From a checkpoint of a small transformer trained on Wikipedia.
Size: 8 layers, 2 heads of 64, MLP 1024 tanh GELU, vocabulary 8192, 3.75M parameters.
Architecture: learned positions, biases.
Each number is 50 + 10 x the weight over its row's rms, rounded and kept within 0 to 99. Layers, rows and columns count from 0. The size before them is the row's rms in percent of the matrix's.

# q: layer 5 attention query, 128x128, rms 0.186, rows 93-119, columns 0-127
# k: layer 5 attention key, 128x128, rms 0.191, rows 93-119, columns 0-127
q93 083:66 38 54 36 44 52 62 33 47 45 55 64 53 26 41 50 57 37 41 57 50 49 68 53 59 60 38 50 52 38 56 43 58 51 50 61 50 33 64 58 45 59 57 54 63 74 61 48 37 64 45 54 42 48 52 74 45 59 57 62 51 45 54 47 56 58 44 60 46 44 41 55 64 50 36 51 43 56 47 46 34 24 42 54 56 64 53 37 34 43 53 66 66 60 46 41 50 42 58 54 62 42 46 60 45 45 45 34 50 43 28 60 33 58 50 52 57 41 54 53 49 46 28 33 61 44 47 47
k93 089:73 42 46 26 46 48 57 48 57 49 43 55 66 49 53 45 47 49 44 37 46 47 69 61 50 63 44 35 61 21 50 54 50 49 69 62 47 51 58 53 37 64 45 45 48 50 50 63 37 78 36 41 63 32 57 63 55 60 51 43 60 51 37 47 43 42 51 43 43 44 42 62 57 47 58 48 45 49 58 53 47 34 54 45 41 41 58 30 58 55 48 62 51 62 41 30 60 57 58 53 55 51 62 64 45 39 41 52 45 40 43 54 31 53 55 60 68 62 56 59 39 52 50 45 54 30 66 48
q94 088:46 37 37 49 55 56 51 44 67 22 62 59 44 63 73 50 39 52 45 40 59 49 57 44 55 43 42 51 35 45 52 51 62 71 61 49 71 62 57 30 28 47 55 51 51 55 47 43 48 43 37 42 50 59 43 64 47 40 39 63 51 47 49 64 64 53 55 43 51 56 54 63 37 51 42 48 41 49 49 37 56 47 46 39 50 64 50 47 40 45 56 25 67 62 49 50 51 44 62 54 37 71 44 41 42 54 53 52 54 67 70 39 54 51 42 56 53 50 57 57 29 45 57 62 29 36 53 46
k94 084:55 52 49 60 44 81 47 42 40 51 65 45 52 64 55 40 27 61 46 43 39 21 44 60 44 57 54 53 40 50 68 35 36 64 54 52 54 42 46 55 35 53 60 52 43 52 42 58 59 70 54 40 45 34 55 46 62 57 42 40 52 51 37 55 48 70 55 45 51 57 45 54 32 42 53 26 51 40 49 44 38 57 46 58 43 55 59 45 63 44 60 44 49 65 52 56 59 51 44 69 56 61 56 58 61 50 42 49 30 62 59 45 59 47 48 54 37 30 57 44 74 53 46 53 42 39 43 47
q95 081:39 31 52 56 59 64 63 41 54 51 42 29 35 51 56 43 41 43 49 57 52 64 70 60 34 59 46 49 50 51 52 63 44 71 47 37 47 50 52 57 47 46 42 55 56 65 46 44 54 41 53 53 56 49 58 39 60 50 53 43 39 56 43 52 42 60 25 49 65 41 38 54 44 40 33 58 68 54 52 53 50 83 44 51 56 46 48 39 71 42 55 61 42 54 59 56 61 63 51 62 45 62 65 39 54 40 50 42 45 53 70 36 56 61 43 53 40 43 36 45 45 52 44 25 38 67 50 49
k95 079:53 56 47 53 36 42 41 61 42 45 46 46 78 52 48 56 28 47 30 44 26 64 52 53 58 47 60 45 45 60 48 46 54 42 45 41 26 50 38 56 58 45 47 67 45 63 44 68 50 37 47 47 44 68 63 51 59 37 66 58 46 63 49 67 33 61 50 51 42 62 49 59 55 52 53 45 55 63 38 47 60 73 59 55 59 40 47 55 63 41 45 44 60 62 24 53 40 51 68 51 44 46 36 55 61 57 54 44 44 62 56 53 49 40 46 58 62 46 40 49 38 54 33 39 48 57 50 37
q96 080:71 68 43 58 42 60 67 28 47 60 55 44 62 43 65 54 38 55 43 55 41 50 51 49 35 80 38 50 38 55 30 61 63 49 57 66 40 48 65 60 54 30 44 58 42 48 60 37 44 74 51 49 46 43 41 39 74 45 55 51 69 47 61 39 51 56 46 46 37 61 48 43 51 52 45 51 58 45 54 43 47 43 59 50 55 38 54 56 31 44 46 69 47 37 68 54 48 43 56 55 47 48 44 47 57 48 46 49 44 35 50 59 52 46 45 57 60 38 40 53 54 57 37 31 43 44 62 37
k96 076:66 55 40 50 50 54 72 42 45 45 36 60 38 51 56 48 44 19 53 70 44 48 58 48 61 59 53 50 38 64 37 57 50 40 58 49 49 37 36 41 38 46 51 55 62 51 54 54 52 54 36 34 60 49 40 43 42 48 56 51 60 37 69 51 52 51 42 41 27 58 52 49 61 51 46 42 55 50 56 34 37 43 60 38 55 44 57 49 34 49 43 71 51 55 50 65 78 44 56 49 43 51 46 35 52 62 44 55 62 37 58 54 29 35 74 49 59 60 46 50 63 61 38 50 57 42 60 51
q97 087:52 54 51 56 64 59 49 38 52 37 36 59 40 53 52 54 45 50 54 45 35 23 37 49 58 45 40 58 53 48 39 47 60 68 55 60 65 44 50 55 53 58 63 49 60 47 58 59 48 69 55 38 35 60 46 38 54 47 52 51 60 48 40 79 34 55 51 36 49 61 44 51 49 57 64 54 42 42 63 52 53 51 50 57 44 56 70 60 44 51 34 32 34 59 43 33 65 63 41 49 50 51 44 66 57 42 52 43 28 59 49 27 44 56 52 37 26 41 58 46 51 53 65 42 48 66 56 48
k97 083:47 57 44 51 57 49 59 55 55 41 56 41 53 46 68 64 38 61 67 39 52 29 47 47 33 41 52 40 48 54 53 76 58 34 52 51 46 38 46 54 52 45 48 55 54 66 51 52 37 46 54 26 39 40 56 45 44 61 65 53 60 47 48 68 42 43 55 40 55 51 35 51 47 57 35 66 48 42 49 39 55 41 28 69 58 58 46 57 55 42 36 37 52 68 49 45 58 39 47 61 49 53 41 39 51 42 41 55 47 64 60 43 50 45 76 39 36 55 45 70 63 41 64 48 49 54 64 33
q98 087:55 50 61 42 41 53 55 48 44 54 68 41 71 34 53 48 64 48 47 42 49 56 62 65 45 41 40 46 57 34 55 51 50 58 52 40 47 59 49 51 64 62 32 50 44 39 35 57 41 61 54 63 60 38 36 46 56 51 38 48 55 41 49 63 58 45 49 51 44 65 62 58 55 40 30 46 59 64 67 38 51 46 51 40 54 49 44 48 55 43 45 60 58 38 36 60 72 73 52 49 54 70 55 59 38 56 47 58 56 46 30 43 40 55 58 36 67 39 49 46 54 29 64 45 47 38 22 49
k98 080:44 54 54 35 50 55 59 40 43 50 56 43 53 67 19 63 53 34 24 38 50 51 48 54 46 56 43 36 58 57 47 41 40 53 61 55 50 46 55 45 62 40 34 60 33 51 68 60 52 57 61 58 55 47 41 63 49 61 52 58 48 42 58 46 43 59 39 44 51 57 40 63 39 67 30 43 52 64 54 65 58 45 54 33 47 51 46 52 54 45 51 69 38 60 49 66 49 48 57 47 62 65 57 53 45 40 55 30 63 52 31 55 49 59 50 43 53 43 59 48 52 28 39 48 66 59 33 69
q99 092:37 62 45 53 45 59 60 41 52 48 56 50 58 44 44 41 56 65 28 76 55 28 55 43 69 52 47 53 49 55 55 45 49 61 67 47 53 66 50 44 41 46 61 46 49 46 64 46 62 60 77 28 42 46 49 45 63 48 50 44 44 60 49 51 41 54 34 54 44 63 50 43 26 49 70 43 33 33 59 39 50 43 64 35 44 49 41 60 54 55 38 44 52 64 54 53 65 55 52 60 32 46 63 41 45 37 59 37 51 41 49 54 53 46 36 44 47 38 64 64 55 44 51 60 65 47 47 43
k99 086:30 50 44 57 65 54 64 56 75 49 42 50 54 49 65 48 44 57 42 45 52 43 50 65 58 46 54 51 43 33 47 60 34 54 62 53 36 53 53 47 56 26 50 55 40 53 48 28 55 60 46 42 43 43 47 29 51 48 56 56 55 39 61 43 46 53 41 56 36 69 34 45 36 37 59 56 52 26 74 45 52 53 59 59 49 67 61 50 47 49 42 49 60 55 42 52 61 33 48 63 53 67 48 43 48 56 39 56 63 60 42 47 53 38 62 69 42 33 45 59 63 72 57 51 48 60 43 40
q100 085:52 54 46 43 54 56 51 40 52 42 44 46 52 40 57 45 56 44 43 48 51 54 47 51 35 43 62 40 34 58 45 41 38 50 81 55 43 51 55 25 42 49 54 42 48 55 50 69 44 42 59 57 47 45 43 49 57 43 27 52 50 64 50 66 58 60 42 54 46 46 63 63 41 44 55 51 78 46 56 60 65 65 55 28 47 57 47 36 66 57 37 39 32 60 49 31 60 33 46 45 41 64 47 42 32 55 42 51 55 47 55 55 53 46 66 54 79 58 51 52 60 51 38 58 46 44 45 37
k100 084:36 51 49 44 55 64 70 57 52 58 45 48 57 39 48 58 55 54 31 35 42 37 40 37 51 64 61 46 63 50 48 41 55 52 53 53 69 41 48 55 48 43 38 52 40 28 67 45 55 28 72 51 35 59 52 43 56 63 46 34 56 44 52 65 53 52 42 55 54 59 81 52 31 48 41 39 68 48 57 53 58 67 62 61 58 42 60 56 47 59 38 48 52 40 57 58 44 49 41 51 39 55 39 52 39 46 51 52 51 49 34 32 54 48 52 62 58 35 61 45 63 54 47 57 55 26 41 54
q101 081:46 44 40 47 44 63 42 52 67 40 59 45 69 43 48 51 57 56 55 59 46 48 31 43 48 41 44 52 39 44 56 65 44 22 66 51 46 63 45 50 43 56 70 60 67 43 54 69 43 48 61 37 58 62 49 60 35 58 48 66 42 46 52 59 42 54 42 40 37 27 60 47 46 50 40 47 56 59 40 38 59 50 49 45 56 45 68 34 63 40 57 39 41 53 53 28 60 39 51 58 33 53 30 45 51 50 62 56 64 56 48 50 68 42 50 63 66 38 47 56 45 52 50 66 44 40 56 60
k101 079:52 37 55 52 44 49 65 49 44 37 61 46 67 49 51 41 73 49 40 49 44 37 43 44 47 44 63 55 31 39 61 32 52 48 43 35 44 35 42 52 44 49 45 39 45 45 71 44 57 56 66 36 50 60 44 69 50 56 44 66 55 49 52 63 60 59 42 42 72 61 37 60 61 41 63 35 51 41 55 55 47 44 48 62 44 35 50 59 62 53 49 60 38 40 67 36 43 60 20 68 42 53 53 44 47 59 55 48 58 48 49 41 59 63 46 49 48 39 61 42 55 67 45 50 29 44 49 61
q102 090:44 72 59 42 42 58 37 50 40 50 52 48 50 43 52 62 36 41 46 40 53 47 57 60 41 53 72 37 50 36 59 52 73 52 75 58 43 58 52 40 52 53 55 31 53 45 44 63 54 61 51 38 59 32 46 39 42 33 49 21 50 49 50 50 39 56 52 44 45 51 43 47 41 64 61 63 52 48 51 74 40 57 41 52 46 46 64 50 45 50 52 43 51 32 61 50 51 69 46 67 41 54 52 25 60 52 57 49 57 57 45 53 56 66 46 36 59 56 59 45 42 52 36 41 59 45 74 51
k102 088:59 50 49 69 53 45 56 44 65 43 53 51 47 44 53 58 30 56 46 53 56 38 37 60 48 49 44 50 52 48 50 42 63 66 52 35 42 57 60 51 56 48 36 48 38 28 54 49 60 48 49 37 52 52 52 47 57 36 66 36 66 45 43 43 76 59 52 37 37 67 40 67 62 53 63 68 70 33 46 41 47 63 46 50 63 40 43 45 55 46 46 52 56 44 60 52 66 50 36 40 44 41 47 43 54 55 40 39 41 60 55 59 49 50 41 48 61 34 51 61 51 27 30 34 61 56 61 32
q103 088:55 47 70 62 49 47 43 55 51 38 58 41 61 48 46 50 59 61 51 39 55 51 41 56 52 49 47 47 54 54 46 58 46 51 59 43 24 55 56 38 63 42 36 50 45 45 64 53 70 63 54 39 55 46 41 74 47 36 58 50 58 49 58 38 61 31 49 56 49 66 37 57 58 49 60 40 54 52 53 54 40 47 51 54 38 28 47 60 48 50 58 58 52 53 42 64 55 56 48 58 43 72 36 38 54 76 58 47 34 57 43 60 66 50 48 66 35 50 45 44 50 30 64 29 34 48 39 33
k103 087:55 44 68 55 48 51 52 51 53 59 41 35 54 52 40 61 53 41 49 46 62 65 44 60 48 34 37 57 59 61 53 64 49 55 52 55 33 55 65 40 46 67 25 47 49 66 63 40 53 60 32 38 47 48 40 60 58 28 36 54 56 46 41 35 61 50 40 27 48 55 44 45 47 43 29 44 52 61 71 36 36 56 52 54 56 56 50 35 63 45 69 58 66 45 54 60 41 56 47 51 54 44 33 43 57 53 50 53 44 53 46 51 65 60 50 53 49 63 39 62 47 48 52 63 67 53 28 40
q104 089:64 49 56 26 42 49 40 52 53 68 43 65 34 55 66 43 51 56 43 41 47 41 56 41 50 51 39 44 40 62 57 53 43 64 54 38 55 68 54 59 38 64 48 29 53 65 49 61 42 55 48 59 56 53 44 52 61 41 43 43 38 61 45 59 46 33 60 54 66 30 48 46 56 55 50 53 39 45 48 58 39 59 39 66 42 55 42 46 54 50 62 36 52 64 51 43 45 48 58 32 59 50 78 49 49 51 28 47 48 54 52 51 31 48 42 39 72 48 63 31 39 68 54 65 47 49 44 46
k104 083:43 69 52 42 54 57 55 31 59 68 59 61 37 55 58 62 38 46 47 49 46 48 35 43 48 65 53 51 19 25 46 54 48 33 45 43 63 65 56 64 54 63 51 72 43 55 25 57 59 40 59 53 47 29 43 47 56 56 49 56 48 55 60 53 53 45 61 71 57 43 47 56 54 52 59 55 55 52 60 65 54 49 48 56 46 48 52 54 38 48 60 58 51 44 48 51 32 43 45 49 59 57 41 55 44 38 27 66 57 56 51 52 44 44 27 54 49 59 32 32 46 37 52 38 47 47 52 41
q105 092:58 42 57 53 59 44 64 39 42 39 47 47 53 46 52 46 41 44 47 64 45 69 56 61 35 60 37 44 49 60 28 46 41 54 44 40 26 66 51 50 38 33 47 33 56 58 33 43 53 50 29 27 39 58 57 60 61 58 44 60 38 71 48 56 52 61 46 52 77 58 55 53 54 54 43 37 48 59 41 65 58 50 49 48 48 45 62 50 52 39 63 49 46 44 48 55 39 68 63 48 58 63 70 57 48 36 58 36 40 39 63 57 41 46 57 53 48 36 55 46 62 55 41 54 42 45 62 46
k105 093:54 35 49 58 44 69 33 40 59 43 58 61 62 44 60 64 45 40 57 56 48 65 52 57 42 47 41 65 43 42 39 54 43 52 45 35 26 59 58 39 38 45 56 50 58 49 40 59 50 37 46 25 54 47 52 64 59 53 45 47 45 66 51 48 49 56 53 54 53 55 74 45 34 51 63 28 59 73 42 71 63 49 55 58 50 34 57 55 48 48 42 50 46 43 31 73 53 62 61 48 46 47 43 33 54 38 41 54 41 56 37 54 41 40 52 59 59 34 45 45 50 59 41 57 60 38 44 56
q106 080:25 60 53 38 44 56 17 60 50 38 45 63 45 60 48 46 35 42 38 39 45 43 53 47 56 54 57 58 61 53 45 48 58 59 56 54 48 36 44 37 50 47 61 49 64 31 46 62 39 31 60 46 53 56 41 46 54 45 49 47 46 57 54 52 43 52 51 29 36 53 55 59 50 59 52 70 56 60 65 38 55 73 58 58 48 53 55 44 56 60 43 35 56 55 58 38 54 58 49 52 60 62 56 46 53 54 36 38 65 30 35 43 59 55 34 44 57 45 68 48 55 75 39 65 49 41 55 58
k106 082:49 61 42 45 51 67 46 53 61 54 70 25 49 44 74 46 37 38 45 58 42 32 50 29 53 52 55 50 64 38 43 50 63 44 49 54 63 42 64 56 63 40 49 43 48 48 32 48 61 54 70 45 41 50 56 33 63 47 70 47 56 60 42 56 50 60 50 52 42 41 59 50 50 62 51 68 35 28 50 64 70 62 61 47 53 52 38 57 52 51 44 42 52 38 57 37 60 45 32 43 51 62 45 59 46 47 40 35 62 42 53 48 68 53 49 27 55 51 62 36 51 47 40 55 56 52 52 52
q107 088:64 46 52 60 61 57 52 56 50 67 42 42 50 52 41 39 40 51 48 62 61 35 59 57 53 48 57 60 46 49 40 69 62 46 43 54 42 53 63 53 65 60 46 47 46 52 34 26 37 49 50 52 52 32 56 39 28 42 55 53 44 55 62 40 42 50 59 27 47 48 45 44 81 57 25 59 44 31 56 49 42 55 32 57 43 67 47 44 52 58 57 64 49 38 57 63 63 44 43 33 40 55 48 54 71 45 55 41 44 36 54 47 45 44 50 41 58 61 61 48 63 39 48 47 61 63 47 54
k107 085:57 50 47 41 48 41 41 65 56 43 32 58 46 50 41 56 61 47 57 44 49 50 75 41 75 50 53 50 54 47 52 62 45 42 42 43 44 62 60 48 58 60 37 63 58 34 43 33 44 48 51 54 62 50 55 44 33 58 45 44 53 72 61 32 54 53 64 34 40 69 51 52 62 71 46 61 46 45 51 44 28 44 29 49 53 48 63 60 52 47 63 48 41 63 34 43 52 36 42 39 52 47 37 64 52 45 65 41 65 58 62 69 34 55 29 47 49 40 51 43 41 51 53 55 59 50 53 50
q108 086:41 46 42 50 62 20 54 45 48 43 44 59 18 49 32 65 48 41 29 43 62 54 30 45 52 64 59 41 50 61 61 53 55 47 51 56 78 55 67 49 49 54 54 49 49 54 54 49 53 44 50 41 52 48 36 46 47 50 51 63 37 45 46 38 51 48 38 63 76 56 42 41 51 49 53 53 51 42 64 55 59 58 45 50 36 46 55 55 22 63 58 69 44 45 53 59 59 54 40 50 63 51 56 49 58 62 59 49 52 39 31 61 57 58 51 48 53 42 46 56 52 21 60 45 42 46 54 49
k108 083:55 36 53 43 35 40 51 64 60 58 31 53 35 47 59 51 52 52 36 68 67 46 54 58 43 35 32 40 56 51 63 41 44 40 55 51 65 56 47 62 50 51 34 33 53 49 33 62 73 47 35 56 47 43 50 64 61 56 58 47 29 52 54 62 59 39 72 59 43 39 38 41 41 52 52 48 50 47 50 41 40 52 44 51 56 51 76 36 67 51 57 57 65 50 47 34 65 55 56 44 43 48 48 43 50 40 46 49 44 63 39 47 61 56 40 52 53 43 65 67 53 42 63 52 67 50 46 32
q109 081:42 51 51 55 46 44 35 48 59 53 30 42 49 50 52 51 44 51 47 56 46 43 53 47 33 45 54 45 40 36 43 63 36 46 47 45 60 57 62 49 43 56 33 60 40 50 56 53 54 45 38 41 39 38 42 55 60 43 47 39 59 47 62 68 42 46 38 62 52 53 68 51 34 49 60 46 54 57 51 58 74 50 64 60 31 33 30 64 46 65 36 59 40 35 31 52 56 63 34 65 44 59 50 62 78 71 51 45 50 52 52 65 51 49 45 40 57 58 65 50 55 66 38 62 62 47 45 52
k109 079:32 39 52 43 56 45 64 44 63 52 38 54 40 46 60 64 53 41 45 64 46 55 49 41 41 69 48 48 59 69 40 56 59 66 64 46 34 40 34 57 56 60 42 46 66 56 63 49 58 38 42 65 39 46 50 52 67 44 34 56 41 66 58 45 49 39 38 54 48 53 49 54 44 46 51 70 52 36 76 39 66 47 55 45 48 40 54 58 40 36 50 50 47 38 51 41 46 46 57 44 46 69 35 33 49 48 53 49 30 50 75 50 66 53 51 64 31 52 54 64 57 53 32 46 49 46 42 55
q110 090:41 51 46 65 30 39 46 51 46 32 53 50 60 49 33 57 42 51 46 56 61 53 52 39 43 48 43 56 38 44 42 40 35 52 54 53 39 55 38 72 34 69 54 47 54 39 45 47 49 25 43 45 66 55 58 51 50 54 45 42 45 62 61 37 55 55 51 61 54 54 38 55 57 64 54 43 45 53 51 41 52 68 38 77 49 57 45 31 53 57 49 47 38 65 56 41 36 48 40 57 42 47 58 50 50 42 59 60 53 56 58 47 75 54 53 60 58 56 47 35 32 22 50 63 70 60 42 58
k110 087:48 37 43 64 52 39 44 46 62 61 25 39 87 54 45 39 46 61 37 53 34 52 35 49 51 60 45 53 49 39 49 64 44 47 47 44 43 64 61 55 50 54 64 45 68 55 56 41 65 65 50 47 51 58 53 65 60 55 48 53 32 46 45 46 51 46 57 58 52 44 49 50 65 53 61 50 46 41 43 38 35 62 62 56 55 52 44 56 52 49 52 64 55 54 59 27 37 65 30 58 38 41 57 41 63 50 54 48 48 62 38 39 49 56 42 53 43 37 40 29 33 43 51 69 54 64 51 53
q111 102:61 52 37 58 50 58 66 49 40 63 47 46 35 53 37 58 51 56 44 75 49 56 54 43 43 46 54 48 42 50 48 63 45 50 57 53 56 52 42 74 59 46 51 32 38 57 64 44 53 50 47 59 51 43 43 59 49 77 52 55 55 44 57 39 59 33 51 44 43 38 48 46 31 49 47 52 31 43 67 43 46 50 51 46 30 47 51 69 41 50 50 73 44 42 54 63 39 48 51 39 53 55 62 59 46 71 45 38 45 43 40 51 32 61 51 39 59 44 46 64 80 32 63 36 53 56 54 42
k111 099:55 67 40 45 54 34 45 52 49 53 21 63 31 44 44 70 44 46 36 58 52 29 76 56 39 56 61 51 50 41 44 56 55 57 60 55 65 52 36 55 51 49 51 44 44 62 55 53 53 46 39 58 59 38 38 71 56 58 55 41 59 49 60 40 48 50 48 54 53 52 50 42 50 46 44 42 40 65 60 47 33 63 40 37 46 60 54 48 51 58 47 61 44 41 36 45 71 40 69 51 42 35 41 36 52 46 54 50 51 68 60 45 30 60 47 62 42 53 39 55 41 68 60 37 47 64 54 41
q112 086:53 62 46 67 48 43 40 52 70 39 42 42 47 63 50 37 47 38 48 64 40 52 57 58 67 53 53 55 64 53 39 54 68 50 49 34 49 56 44 38 45 52 36 41 59 46 25 49 74 71 52 63 57 52 40 54 54 35 52 47 47 67 66 39 55 44 63 61 42 57 46 50 41 54 29 47 54 75 69 68 53 44 47 55 46 50 37 46 47 60 66 54 42 49 49 56 51 55 45 43 51 42 42 40 52 44 41 29 54 55 56 49 61 64 22 50 42 44 52 46 47 33 50 55 39 53 40 55
k112 081:48 52 71 62 51 54 36 53 47 61 67 43 56 56 32 56 40 41 70 47 43 43 60 30 58 44 59 45 58 50 67 46 34 46 47 58 49 55 58 48 33 52 54 46 37 47 56 36 67 50 57 44 57 59 49 46 67 55 49 46 46 64 64 27 60 44 50 38 36 37 49 38 52 61 62 52 40 38 53 49 34 47 68 52 39 49 57 50 50 44 49 55 64 67 53 61 42 52 62 39 38 62 31 36 67 61 35 40 55 58 45 51 51 50 47 74 54 62 39 56 51 43 34 37 49 58 37 48
q113 091:36 43 47 54 73 35 49 33 61 57 45 51 48 40 47 43 41 50 57 42 51 40 50 48 43 61 46 37 42 40 49 46 46 66 54 45 51 66 33 70 47 58 42 40 47 55 54 54 56 60 41 58 55 54 54 51 72 44 65 48 34 44 74 33 39 47 53 32 53 48 66 58 63 38 58 44 45 54 68 57 35 46 31 60 48 41 63 54 55 57 51 67 43 50 43 54 47 57 36 34 46 54 46 24 62 41 51 40 54 59 41 53 63 68 47 55 46 55 50 45 44 45 61 76 53 57 53 62
k113 088:44 62 52 48 39 33 34 51 60 51 35 51 61 55 45 55 45 48 56 48 46 52 32 43 45 67 54 34 51 36 33 34 51 54 52 30 32 44 64 72 51 49 45 39 61 59 38 56 64 57 58 48 65 55 65 50 60 50 54 49 36 47 54 49 56 54 64 42 40 50 41 59 48 57 48 35 52 38 47 42 42 59 46 60 46 45 50 61 42 44 60 51 47 62 51 55 43 40 55 60 42 48 44 42 65 42 42 35 61 50 70 58 70 50 56 65 48 45 34 52 41 26 64 63 55 60 81 54
q114 090:43 42 52 60 49 73 55 46 48 59 56 53 51 58 46 39 39 29 45 45 44 69 60 38 50 40 52 39 47 25 65 61 36 52 47 60 60 32 54 61 55 44 34 53 44 50 53 44 37 68 51 71 39 53 49 55 44 41 52 71 49 51 37 25 42 54 55 53 34 51 37 46 45 46 57 49 35 54 35 50 53 56 39 49 46 60 53 51 46 67 47 61 54 54 33 80 41 56 49 51 81 49 47 52 51 61 55 47 47 44 36 40 50 60 55 60 50 60 58 62 52 42 42 47 49 45 56 42
k114 085:39 51 57 36 57 54 33 56 60 61 29 65 53 43 50 55 38 54 54 62 57 52 73 57 50 52 55 36 70 39 44 41 59 42 45 56 70 39 53 55 69 46 29 47 37 47 42 65 48 70 51 51 46 53 44 40 27 50 59 48 40 51 36 41 48 62 61 41 55 52 42 47 50 53 57 41 47 43 42 41 50 45 46 40 42 53 40 54 49 61 61 48 45 42 29 61 59 60 61 34 49 61 51 43 67 55 65 68 38 35 68 53 38 39 34 38 39 56 66 62 49 48 56 48 56 60 45 45
q115 082:54 48 47 45 46 43 39 53 52 36 51 50 62 55 34 42 50 51 62 53 41 60 66 47 55 46 56 64 57 38 55 54 59 63 42 51 47 48 36 47 71 61 62 56 70 62 38 53 46 61 53 60 48 55 26 24 61 51 60 36 56 47 45 19 60 62 47 47 41 60 52 34 64 68 59 33 33 41 47 62 44 40 51 48 52 48 43 55 55 52 45 46 26 52 59 41 61 50 50 42 45 53 42 56 64 45 59 63 42 28 65 59 62 62 41 56 35 55 38 44 51 49 53 49 50 42 56 42
k115 080:51 36 37 65 49 49 56 56 46 36 33 50 57 60 43 63 58 73 66 54 57 57 38 23 52 53 43 52 56 48 52 42 58 49 52 66 48 41 44 54 41 38 52 37 58 57 43 53 44 63 56 28 38 60 45 47 46 49 74 59 53 62 45 37 49 60 38 47 49 62 44 33 73 47 40 53 39 49 55 66 44 59 39 65 48 56 50 51 50 37 30 64 58 66 41 42 63 45 53 50 56 51 51 66 58 63 53 50 59 51 57 53 54 53 59 50 37 63 44 53 25 27 38 48 49 56 51 56
q116 085:57 51 58 51 59 39 45 71 63 47 42 62 61 47 64 50 43 49 43 42 30 45 54 60 40 49 48 56 47 24 71 41 44 53 46 57 50 47 49 49 30 51 56 54 74 43 54 56 46 41 41 53 61 66 52 54 46 33 60 52 45 52 35 19 61 58 57 32 55 59 51 42 65 69 52 43 58 54 40 45 53 57 58 46 46 61 61 46 61 45 59 54 57 57 44 29 37 37 61 58 40 53 61 43 45 41 59 48 44 41 49 41 50 54 43 48 54 33 61 49 26 68 36 54 43 54 55 57
k116 080:63 54 52 39 48 59 46 35 49 45 79 47 64 39 52 55 43 49 60 52 37 47 42 43 68 72 54 41 52 37 61 57 43 52 59 66 50 42 46 54 30 48 42 47 46 41 19 53 41 50 50 48 60 40 47 44 49 35 71 35 55 50 33 54 52 46 52 48 76 55 51 40 71 54 43 54 47 37 26 45 59 56 56 66 51 38 56 60 52 45 56 63 46 38 35 55 33 52 49 62 54 44 55 54 49 53 52 42 48 47 46 57 65 57 46 46 62 40 51 48 43 51 33 67 59 66 53 51
q117 095:45 40 39 39 47 50 52 60 52 49 39 52 56 36 48 62 67 72 54 43 51 37 46 49 54 62 39 37 45 74 63 65 36 51 64 59 55 39 32 34 56 49 62 48 58 43 58 51 53 44 38 47 50 45 52 38 44 45 38 33 41 47 55 47 50 49 48 47 46 59 62 54 50 60 55 56 65 28 47 25 43 61 41 55 53 51 47 48 49 64 38 47 48 71 46 37 32 45 42 46 49 52 64 60 50 29 51 60 54 61 35 46 50 47 59 49 50 52 61 39 47 61 38 64 74 62 71 52
k117 090:32 66 36 38 41 47 64 45 63 69 55 57 62 42 39 61 48 44 65 65 51 49 48 51 47 38 48 60 35 58 39 41 48 50 50 53 50 49 59 49 59 54 48 53 52 28 49 48 37 43 54 57 41 51 57 40 46 45 45 46 46 46 43 78 50 51 53 61 46 60 46 51 64 45 51 63 52 37 42 38 63 53 51 52 47 50 48 57 27 66 34 52 41 54 55 25 51 44 40 53 38 54 64 50 36 25 54 54 63 58 41 43 66 67 70 51 54 38 55 33 43 50 63 66 60 59 65 51
q118 094:24 48 61 53 49 37 40 51 46 51 58 43 62 46 60 30 52 45 40 51 56 45 41 61 57 40 58 53 64 58 62 37 61 60 44 50 51 54 46 43 78 34 31 50 51 64 41 52 49 49 65 54 24 53 40 35 47 57 53 52 41 57 59 72 56 61 59 35 37 45 45 42 43 61 67 61 42 55 63 56 74 37 51 54 51 57 46 70 51 59 51 40 56 61 51 34 55 57 52 46 47 38 40 44 45 44 57 41 53 56 40 55 64 38 42 33 40 52 52 43 63 38 62 52 46 42 50 57
k118 086:33 65 59 43 67 55 31 66 57 43 52 34 58 59 49 36 43 63 43 60 69 49 36 58 54 40 61 43 71 47 52 48 54 70 40 53 46 44 44 44 46 41 61 46 50 57 39 16 45 38 61 43 32 58 48 27 46 68 55 54 49 61 57 53 44 52 37 53 37 32 45 45 48 51 50 53 35 59 59 62 58 42 38 60 60 55 57 46 55 47 50 40 34 45 66 46 51 70 43 50 50 63 39 47 55 45 33 45 63 41 54 57 53 44 47 44 47 54 52 63 63 41 61 50 53 59 53 61
q119 081:45 62 44 56 43 61 51 54 49 49 48 36 37 43 49 74 50 71 46 48 57 65 31 46 31 42 41 45 63 66 39 47 53 36 49 41 45 54 48 49 49 62 47 50 62 52 43 47 61 54 59 50 40 51 29 48 46 49 54 40 65 59 26 55 68 57 37 53 48 53 80 46 63 58 48 66 58 57 50 63 51 43 45 40 56 59 60 49 50 45 47 41 44 41 78 49 57 70 50 36 39 43 64 46 34 43 56 38 42 50 51 62 36 51 41 54 36 45 50 56 48 49 46 55 43 58 57 27
k119 077:71 53 46 55 48 44 59 66 37 40 51 53 53 27 47 52 47 55 44 36 25 69 50 44 38 21 54 59 35 52 52 32 60 61 53 36 54 55 44 43 51 42 50 40 56 51 44 49 53 43 53 47 41 31 34 52 58 76 45 62 61 57 57 41 56 51 51 44 53 64 52 49 41 57 47 58 43 66 54 62 44 51 56 46 64 44 61 46 45 55 38 59 41 53 59 54 73 60 49 46 58 45 62 41 44 54 31 56 43 68 40 54 47 60 64 59 37 42 26 58 51 48 37 52 46 54 63 52